{
  "norm": "rmsnorm",
  "norm_place": "pre",
  "positions": "rope",
  "rope_fraction": 0.25,
  "init_std_up": 0.0336,
  "optimizer": "adam_atan2",
  "lr": 0.00164,
  "beta2": 0.95,
  "weight_decay": 0.0,
  "lr_head": 0.00722,
  "grad_clip": 0.5,
  "decay_fraction": 1.0,
  "decay_shape": "linear",
  "final_lr_fraction": 0.0,
  "dataset": "wikipedia_en"
}
Each number is 128 + 32 x the weight over its row's rms, rounded and kept within 0 to 255. Layers, rows and columns count from 0. Numbers have three digits each. The size before them is the row's rms in percent of the matrix's.

# layer 7 MLP up, 512x192, rms 0.103, rows 376-390, columns 64-127
102:184102149145148145085145126162104173152093090158147158149155099146114106158126155094120152119110178082144102184142117091135147180131164113126119103103129132143107170112113117036149175136127183
103:183114112064194128129094083150179160165128135106139110140108105173123126121096133097119090140088151167141136139105142155103111130144166100075184143128157097137107130080141029144126135141116153
099:166129104165113100165191127171188193153092081122096098190132121153106181176110148148127169119170099034127136133197120199182146117109166086083182102143152083178183122087106101179096136099117108
101:166128172098075156134158162163155099146118161130135109078142175121142065099170089110134115154116175155098111077105142143165140149115133125110091124169098148135154117097093143096108179132188120
104:148123109094116159087126145153133162117114150129106085115143127078185116124123123176170144110107123141185145147135126120065116136137141149160138096100144137128179159140108147070161109160112201
104:088124161142123085189112149105152062147044149105107103162141091131146160149082059101209130090149121161124203175188135111077109102167099145164153143094152122141113135103105114150130114099084149
098:090146153111125071159161152106128152146113098131103177124101160102118176108156089132153115161159142145195117129053159160192170192117092134143144158109092123161088117081132083069112115136115082
100:086091079109116137116110116174105119134173105146047133139094160164141119176058163118172087177116129090104129113137127139074102112145096115160138176124140125126133085096191107055146162050141182
105:175082113137108135105086210097175141118139137159105068099112181143114133153125075141105089166062164115161143108051143095128148111121112144107111170201127167174153140170155129097120068064226157
108:116155103130142154134109082078098070107102150162179147150158092120128163071115135061102112107199087132066134131067103187160141152057058126090091169111119143117140141120078153103137116140102110
102:068166139126086175135183073143114124121139156119167097139052090191109151079121115194158128129107078130123126133144105164130160109129129138152146098137144159066158096154134128157125082120112150
106:189127160100150118118135142044122136139168188056169116144175101156129155116097116168089171161132083122152161161129110176061136108154130145087074157172118112125080155098170177121145172117169114
102:101150097123116153113163086125084112157136128134109126069085140131145142092061072149075158163137145133140078169103168146125161125186134099154162088127154224161180154113142095132176089101073081
100:085140084073122153119184143114103129120121136066129118128147170157123083105152127122108184142159183171104063101129151095155100085114109144175156089115075166166095124117124171132111126035177121
110:071199125100145129119080095064060115144110153147160147146148122079189170131133082141105191143158129099108166110208112065119162097138122198149144108139148126123115133123072145152131180044189075
# layer 7 MLP down (transposed), 512x192, rms 0.0966, rows 376-389, columns 64-127
102:111160129171164073164101087109110087140127095113128063143138061177139099123080121085163136115161122183122160134123144111166147101102120192199118134089075137110149103071118092097181090136111121
097:135178150179159121101070107136154125105160064151049092112128150113091121114123149132107146140092170118116164086082058123122129108094145129174131151134148049110185180123119064115087163126122155
104:058155136142144096169158159111141152194149161126164103182147152162143138118142126042163163126092098095092165146092224148131125120142136150077167149136154115176133136144111162100108121130130125
097:107128155123165135155117063186129102135106136136109141128181160147161153162198170145123082145117134117118170181099055078097093089101131076132127151176162108117119098109086123087145137159131144
102:114094141191126146086154125112101129076066111152099135137097107084124122166114129169147146139146093156100117110137140163133112153120140155064148134113105164215140105148115120130172133096145075
104:137160082096141144142150142152151182157113143134102125132146133099111106116134121149093104114156183141085106200137122097146114123136143086077195138183087124156178143102168125104105112097139127
098:162165116139112131160149086160100157108125114119150118108220063205091104180163102163093102083067174099086094129151079075150076140131135043166141126167159124109047091165136167186108101165093122
099:112166167153087153131140090112166171103168127139120112081133077132161120111142150069130152169059132111118079166173143177111121144136189103087145059106139114096054115158149157096085150123124132
105:103155154085110106148168151127084087150139177137180120177137120148134154084204145135132186162117113184156151129169171143134117086095113133075128122110148178143097147153128169127176116110124121
106:152112109168143126052123063099106151145089095195210131123116129131148164120206201129117116094142114140117153138202087153127172183146111127179117159096112119070125102061158065089151144113132150
104:098114164168076129096134169139127163168108135152161110119134111173152183151152153147121130129155136149152165113158124156126188159154109164118197196100097135146149125126115133117138144165179117
097:154137139191156181135141198152177124107100137090097118125104092135100109172135105118099083144073166076120073073121090105158139091139092069184107144118132163120099120077151104147142097118075095
102:118064130103173123155097121196138148075077045138146122115146127060125114099101119149165109122169151097147154096124081141150125149163092079180172149174138160098166155148141109086126094115127126
098:128122088083093119089155153083082074091130151115137142121164112095149172151171137120125110108126111117131090192108103137129105204096195103104147121064168172131128210156143161165114108149086102
# layer 7 MLP gate, 512x192, rms 0.106, rows 377-390, columns 64-127
103:151162164114142167088110168150129135151155107191116134111182111108113071121101131136142156172143181154124137112095123119098099150115166163075125225113129107148107125115092110158132133169135116
101:098126116087138162092102125112069090113143182115110146155102132094129024072112123124123139113124123181142087119069126118125111137154100216168054125166097171080090168145078184142114134164136123
105:130124110086114126147122128145115116154136107104103079118077123153159125135170144141136113166082151127153113120076155075193100145123156100099052196160126080171100169120093107128117163154168104
101:133116167168142116139155110090062088159106132104106163179124185147099103166125160103178083064174176109139122129133143080113097134113141138176107148175163145140136138149124092177131180122122101
105:131165137186114064185113101152137125138103114105108105152170142162166161187159133135145156109139123144138204114177157150140141143110171160150137101129132102115174194121087105121072108155126114
096:120160122154135142095111101085161138166125146161135094120168139141120167148119070106115138125041171135146116165103149047177147156097122130185174188187108167135105138128136137132158150073176087
099:138166127053094144137124157137130104161107153113101056105144176150128126108177123173121161053152130118159152118115178185134076126155170125143116098181180135095158119098131105159128144130078123
102:115126137135142166191091125164114133173120168162172106172183156160123131052205104123089136175119123172081106165098124120123150099223088153169127156080122146088112164134088181142166185147133086
107:072163170095120094141182113169093115146226159109124148116135136099120156126122106117108098131115097156110153138098144125085110092128065121108124150121116167129105158131113155135158106149054173
098:160134128125167202138113112137142142140163145103141059119163099149074145192181105156122211179132110170116114161145169099097122146114179103132153125083110134116114186115128135157164125075083083
103:152140163155134106098115146092134139129145165107122084112126121138145143191120108138155101105149113121082155153177148187191151100137164174097104126111123141145139103119097126115122186103126064
105:119148128159144110135109151157123122123138112019174120179140139179149126146161169132142125101088062156144083081118146120159100113109190165112102165137121137187133087197124163132077157089084138
095:150119162107124100138052139112178118191136074124152126144130148136063085120128084115132064141087183118132077122109161135136094108138127131142178150141169145167043112103146120152147106131097109
108:112134098098136084119102124112110106135074137098119109202114134189147183180125080120085166133138115128158222128152118029139103168114124156173105155170100118152154130143113135152147194056140095